config.toml
n_layer = 10
d_model = 128
head_dim = 64
norm_place = "pre"
qk_norm = false
tie_embeddings = false
init = "normal"
init_std_o = 0.0
init_std_up = 0.0606
optimizer = "muon_variant"
beta1 = 0.95
lr_head = 0.00516
warmup_steps = 200
seq_len = 256
Each number is 500 + 40 x the weight over its row's rms, rounded and kept within 0 to 999. Layers, rows and columns count from 0. Numbers have three digits each. The size before them is the row's rms in percent of the matrix's.

# q: layer 4 attention query, 128x128, rms 0.208, rows 0-63, columns 32-63
# k: layer 4 attention key, 128x128, rms 0.214, rows 0-63, columns 32-63
# v: layer 4 attention value, 128x128, rms 0.177, rows 0-19, columns 32-63
# o: layer 4 attention output (transposed), 128x128, rms 0.164, rows 0-19, columns 32-63
q0 085:570581456604439534500551482533483515523407473499459490469515516465506493481424501527576505435461
k0 084:453459524508534500512482485454533448462563486484532470451468423472473470537463509528424455521552
q1 088:481534540488462467477513495514475465501515580414449471507500499569559526551515441555494533504545
k1 073:519557575441551504558510483493518542508479485502527515547437460452562481518516484436488478520522
q2 084:469475466495494429433503498536508575491488477480522585497462504411436436501488492485492471568479
k2 073:573515525530504482457449454458492504525478499590490459437569481501477500456517592499471527433569
q3 098:510541489548441495498512507502501465547454497502503382581488559503488462569473466547475472505458
k3 094:534511490498503445482476470519523465534503478566524449478481524445440567512470542510515518500546
q4 090:501525506503530486532512512511454476497498508495508477484563472518504482528504435523474481497495
k4 087:493551517529403492482501551520508554460439525535531522506495546461544515411523525481513555509533
q5 087:453494541436487562467458549527506511534595515415521463556484474457457404519535434463474521445533
k5 089:553466545537477525522544453527500549483472457547572505499481537587504476488528479509487501504424
q6 100:436528509514452500467534473478483493512357479527492512540493533485467508445486532505416465491531
k6 108:521478510457558532452507445484507493491603439530490428497458535468557515435513499479493518458460
q7 092:532527514562527470537575396586494445399482498481515585535538479504438525487502486506580472505583
k7 086:424477496446551519583461569514518512487527517506537518537469519450538492547420501505442489557522
q8 091:496567548464515438515438475470539424505494525481500456490567536616465462544506440455519502452466
k8 093:484533493469492525507497528552513566477532545450510453464369504488484576471498489485473428490530
q9 099:520487424497523527465465461468486515479594578446477520461460442531517506472528540467460477516465
k9 089:487520526506499469526541531531541430508546475507509485491560487495489458543538513477536555506517
q10 089:507496459545530493432455477419506470454477572534477513479560539526508523438526515517530419530434
k10 090:578525486539459520498453565507482497531502495540469543533472530437568499504500485451493494479463
q11 087:487442459509537491535553464554478505443451532533537510477551548527413550530490508507505457507397
k11 097:462527521576494491533509498520501527457478548567523558497577572491502497557459508495500504567515
q12 106:559445511519548481502528419555505605432523518506513466510545490468495549512523480542534464466410
k12 098:547412470499507543496508494456511538535582467537529561537557487502456464415528466521539512462505
q13 096:455559487472477498535436583512455460527494522549502514517555471562528508514534488428467544558564
k13 091:465468504498521531392543548556499493429500544509529474453539519484459534470532479447492439410459
q14 108:495455476519507501504557458500487458502405446577540426549427489522477530569487530465476484531445
k14 109:560518497512449439480456543503499579508458486517593447556447452541505513493476549481495524609523
q15 092:486449538433534421577536507499497501556499605491495523417526501480493451505485403512546551449549
k15 103:524491523493482518555529538557519546529527508526471541544440588582503513490560486537513518414507
q16 104:495444495479468568464430514492503475543532492464502446457541545472491460547439555423458502443481
k16 101:468457545516500530482445444504509486483438529465487532483504551515447565508507528484483539554490
q17 088:480442484522525544468495490553508456522560490528543556444418524462481495521481494535509491508543
k17 102:563534499492487550488515485452509487526455465509427480497541490564465495555512493494493390453476
q18 095:466437463536500519486488463508494407506424474521538498428544612455472450437520504493549478475511
k18 106:481443564485570526497469469514508531464489570490490480470496493472504494501492431535553495471504
q19 100:534499492519473472533481508527469434533502522482526470508523558485494479435499448448551526557527
k19 098:515511500525571526512524472498492579465504517439587392515474508496450481445502501522507483497458
q20 095:553512578558536487493491518489470498524529503495483483492511463537424492517455464514487576493481
k20 097:418535549451477484612561465530499480567540509470504511467505464535437486473476487552542570472456
q21 097:472493475434530467517516475559492499429515554530522520526512487479509446589485471444559485546473
k21 099:453434456523589482575518529489560460508514482507498473609497537555497419473483501467469542576548
q22 095:543507438537454550511460480512490428548514486461529596610479485505421544530441575545459508530515
k22 109:518531499529521459471493480474563526567506576541471556504493440482535548525419509511452599526507
q23 111:579472459462507497459538509495525537460498502530538491519554483445431499437490553507505473483434
k23 098:522542524434530463557487450447500528473465538531520563605524514486522454478462505471513436520528
q24 102:524523496593545501481504432556490501476457507423517559400500516535517435526549427550488486537449
k24 109:494440508489489500539547483510476498496547502440494514438498511500513444508584441511537484416522
q25 111:469476523473499473489509537495463522482576499497566582475504479540520503518512436495513544490543
k25 116:506516457576531507432571477459500476525534483487435523478481521501394462460528497544505493491501
q26 102:468467545509536544512513565479409501497536497477465465516521493502471520473600511482550483543476
k26 098:531463547467515448567546518522405483523468569459545500492498499472552463558464469486509568474468
q27 101:599441481599496539447488520521455467545560556503527562459532489505534532559507502522548600581515
k27 085:526523473461425515512492537511463456503521566492410516480531558427451459540473551522560550474589
q28 101:494512514522515512459561504503529544526506505497457499551497417511538492437476505505447485519413
k28 093:456561538478498496493561522509642519551480480450542515518570455533447490526499576502469457478499
q29 094:535388473452516512437503470434481471515499448507526506477508430484469423453569536567452512510465
k29 121:518526530501549455470545536587495584469523529467472478443430497548481495530557433455535453499441
q30 105:469549498545545443509485547475442458570486492510517534553549489486466476445494443492492528524485
k30 109:514409605513499521505542498529402615475517500509521559467493569430460500414481473480545509534507
q31 104:521469511437539525460518445449493491476494514424470483472471465512474545527508465489411471556504
k31 082:489564439536423521438542448476446466498499479517497483545502486590548540579468451563453494510490
q32 102:509506515419530466474571527497503462570490515504558508529451468530499499485518480524515514485513
k32 093:497508575440576452535488502489482515424478544513513522437474475501557578575488552492487480542551
q33 106:488458523399522475528468536458536510479499503533477540517552511490505508446559467549528548464484
k33 103:579463463502542468524514446492531524474577480525500503583437590446479469477567455526434530493461
q34 090:513454472472444491533504457453469540550532450478504479493509491429416394513502505474446495371446
k34 096:511479504535593472569512491541460459531516526555445484439475501438538452515503424566505460494572
q35 094:499492507546480555475544542478517572473478576460496476422495518475542518518599484470526504486461
k35 105:416524514548521543502522550512444506536509440496544472520530494543593408529537458428512468430521
q36 097:482551489440529527426470531480493528572451524391487558557551512493480470508563532459504513487443
k36 103:473557500452500496487443449466564486600502496471545539474558534497546528528456493536424534488427
q37 121:555575541533504483466504486431530479485424499511511548548509462559517465556494505468509537535475
k37 116:500472549563523520464498581534537549453486464517489557472514491457520479444517534485441493463554
q38 095:533496587510508441454486523464473479546502511492504483469439516524551472445497527465430520517523
k38 104:520555518445420486428507520548449500531543524470513558506462567513553522496476464473490535526521
q39 112:465420489486506466488524471492468528461499449516507491498504495543416454459448479496534491575368
k39 102:490481461484456442543506505517488510495425500494474438493501491485584496502431503500504465555616
q40 109:467519510506523525431519518514488532483495507552500548552487505503560483522483524408446486586555
k40 105:576457485494422485535466530548507577415474465499569520483540416469516457495464496486534443522511
q41 104:494498537466470444457579531506544542508478469480461541552478486574489488496514575441521467539528
k41 112:526490496468542474426510521494530481414493539553537522583550502460516490565387487468439531511553
q42 095:438516492497402546435495561457524437504534480466499518466438481521558576480496486440463522463610
k42 096:484515507502544507497531545524579576507496452544498531424485529468530501473479454458451436501422
q43 093:516505516462545539474546527533529492489476496489450429541410458452512544486511480503456593512541
k43 098:538488536488423416475499527558596550492516507486532467574506520512465454491489463516492453506427
q44 099:464493520553509576500553522517496511485518475546479522482506512490503531581503493540515509520580
k44 097:480441567509519546513478495514531499487438458501475470434495495499509476530498469523500538548439
q45 087:551521502491451475441548511506509486449568490526483558493543486492520509469499436499570470486497
k45 090:470539499455509408494578569524443485474502529519511549487527537499481504504512455436415381514435
q46 110:483481556445428510511492566507467433559423558474481500506532478470509454518491465517469490509491
k46 108:460516486501496558420470504507526529486542501369497545519498439501483456535503446498538472563553
q47 092:491466471488470536471480467503544468527494539416478483553459461504498522452550494456514465523507
k47 103:540519497519487427493450517497527587583391496540509492480470442533495429491523459470488506489535
q48 096:487520532503522474442534526489467546505501489588497489456498528488554407541510543491483451491483
k48 101:459495458495474440473503450524491454413535474445460457458531545506470435532455524428440507486546
q49 100:638518483491525443449494456583468459427582516470462472499525448436532515585466510547524525425493
k49 101:552518557485518537509446462494499423535582489484533496485459514460498470485490494443491464521440
q50 105:554558419479543442490474544512454537503457481511505498477517446444511532446463556473459516504454
k50 103:539542590487507576533528478533515444518522568547451420557463442450523569504489523507534520469527
q51 108:490562532459456495537521442467502493544466501511514496494516536533446499520553453528510474495527
k51 106:585541537508460456450528504471431522474539512549509393480436557523459519547520568513491504456468
q52 105:511432496420516567479541502512487538497530470463502470580479475458564544508519519589477473515436
k52 106:478465464456543522526501480518568602522437478476494457412487419556477519507546445506515549410517
q53 101:495463512459486541483488505538508466456520498548541505471470470503535452509432489504536516519491
k53 098:493509473544513404484566442495513527513466511486506526399497436502501491570503511528469427468426
q54 113:557530508450473430525473527531510387496522552472433471422556443497540481436477478461519528445575
k54 103:549493602542489486461548536432487491522522538513528538438509508483488525505508530477514525536556
q55 114:532493537559426416489430585481496543527482557518484533499478560489524422499483493486460528526534
k55 116:513565514506581530489505505462514451531548453510490533519464510449528448486467557527579419576512
q56 093:572548469523479546500505548520558429506454517419534590505475477436473461481517562481504497540512
k56 103:480457560500495486531474494424438483531518464498488535429492534525495468543442483427415462494485
q57 097:496448469537506534507478516531534525523481471481483485503513503509494536515485535517499491535511
k57 099:575497507509476519500521447488541523533486551533544493581479525484533486514500530475566476517498
q58 102:541514483513432512447471512540435461479574440419480415584516489458490502455458508476553521460531
k58 101:508598511483553574453497490504425496558522527474516459493422468480458506481477481484473546505423
q59 105:554566450492531435513533471547585534493471557539480496517504583543540489474520476471556464445457
k59 093:517540422545476457527545503467426483474494432554503544598473545553515481480491496514539583528448
q60 100:453482430493445450410464525490499492534540433434514532514530474507573435494476479543499519463451
k60 105:460545479580591529523562490569529502530527516428500545450440536506542481541493416482567502557365
q61 102:470501505507527594488564512479453483471541530519491516538453521510490486532478478496483478484515
k61 108:463421498456470503465434510548515481484496486494545463519462490496520519468460495509467478479556
q62 105:551548472536466519483503524462530532554476514435492378395503462501495548491545505548496507495486
k62 102:529542515473534539527496435480551486476469502498450448413491442486462444450573531412549463481512
q63 107:490545523449524548509555499522481472541587505538487470560491505464407437536497518518534458460515
k63 103:482572523566499517551523516484432444524459471458519499539477501557549473478500519579609447534498
v0 102:432457561471547568482462519505496470434521466500532518412549461464420548572487523486497500509560
o0 103:531538432464484492573535454506556535492483536488507495512425524535429554457490434423443572569515
v1 099:533575473495482481540490532466504449495541512512487547461565483594496514518517475471482529515557
o1 089:476482509498572550470470476490607522520514534491465465502470487455521484514551501517513573541523
v2 102:535455507473462452570519571511505566474520522561534504517377538525455493568555511435531532442498
o2 101:499519460460533472458426430472464497463506490443563529545476468503433539501428462562543444506486
v3 102:492505500491481521509526448578489543544594485522486603488475503502450521491519477515520485499415
o3 098:534478498477587510537492477551581566462473521447524558526525488537495486581469565550526552444474
v4 101:458527497515496529551508462484506591542493529471484500494460487486454457451487462497465521450421
o4 100:473448443438531580404500493576580522545479473524507467544539492504449440585541542534534459518498
v5 089:536456484521489525509502450475527460534594505482584537507515478533522496487506464513496454418462
o5 101:454578520499449498475464570554493467513491486454552384492485463516501485493466489539482538517491
v6 106:547476508412468506514457518504507518491431556541495515536441400574407488503548439506586579488517
o6 102:465497502520481563527543603515522512527466477501489493478509543532526569557530510551411488507530
v7 102:529474496550518592536491481472516487497491491427515474510537464545465474504390426451497518557483
o7 086:448512519504483465507561489458534522479452438554477500565539542480495502510565545575466535524570
v8 097:609471493466466515510542525457496549478494495534503528477488454551503596506509483522508466471543
o8 091:503466463449508496490481483515429523518499532468461529502540461516429416538566595515507554481484
v9 101:546544524479452484486537497562510489515495484442505499475523459519539497455547522470472453443468
o9 105:508514501527458479436496495462503507468538512579601493487544433478458469443480546463495472537589
v10 094:421504501498466459588450512542504474494525499448495418543538432475452480578550532490546510567498
o10 082:485503576485563550526499487450557600477474521503500453523484543553537533436418517506501501458466
v11 095:488501461504570535526490483546501549521440519485502476491500563506465482521495491505491485480523
o11 104:533505482488487469454417510506365469492536523478564562514478534567494472534498446492439502582521
v12 093:522500494451488479504515491506494458536512452461492482478508499430516552515523484490498495423502
o12 092:474506515515579567509562459534469491458538522481477606519523538482502452402507482523546583528457
v13 106:532429508488464460558526536483522492490494563476561457563468476480548521518494451505471553463465
o13 103:509492519418522477504488461480483415454518535536489488498497498467482450490515452519531455477583
v14 100:486507472449439473463525517494495513516500524483463414540504506508519529611511532563596553469488
o14 093:494551553519546494442541468436449464494518480496476587505498490513414462442422487433471425474448
v15 099:521478536418460605452506490414492526510479406525413533488456541482458470437556491504573468483470
o15 099:504433477502605519456490483572530464442481414489455565523551505501444602544490560557532516476471
v16 100:478489530523530563429497513522494484547577481501558489543525542522532430459501484454538465593476
o16 097:472462542491511457569438481541553484459474469528506498474529474485464549447432546509454511525484
v17 105:508514495482542477520516465497496475555550487568516511507467482533519492477501512445499453474511
o17 102:474503469536495522458472497452556496520478460493495453475482466523437438478511449485484514528410
v18 092:527525499545462511580448476539479557553486457417545535481474469377480481368490472515466529493535
o18 086:493440548549512479490487524507491460462576528470526570494558509523520519501484480542495512566516
v19 091:481603454569464505504528480488520530470528469444548528444506560551483453536454493483521481491535
o19 097:462454425540473594467459567466504548479565484490492519537497493503536457474464601491506494499519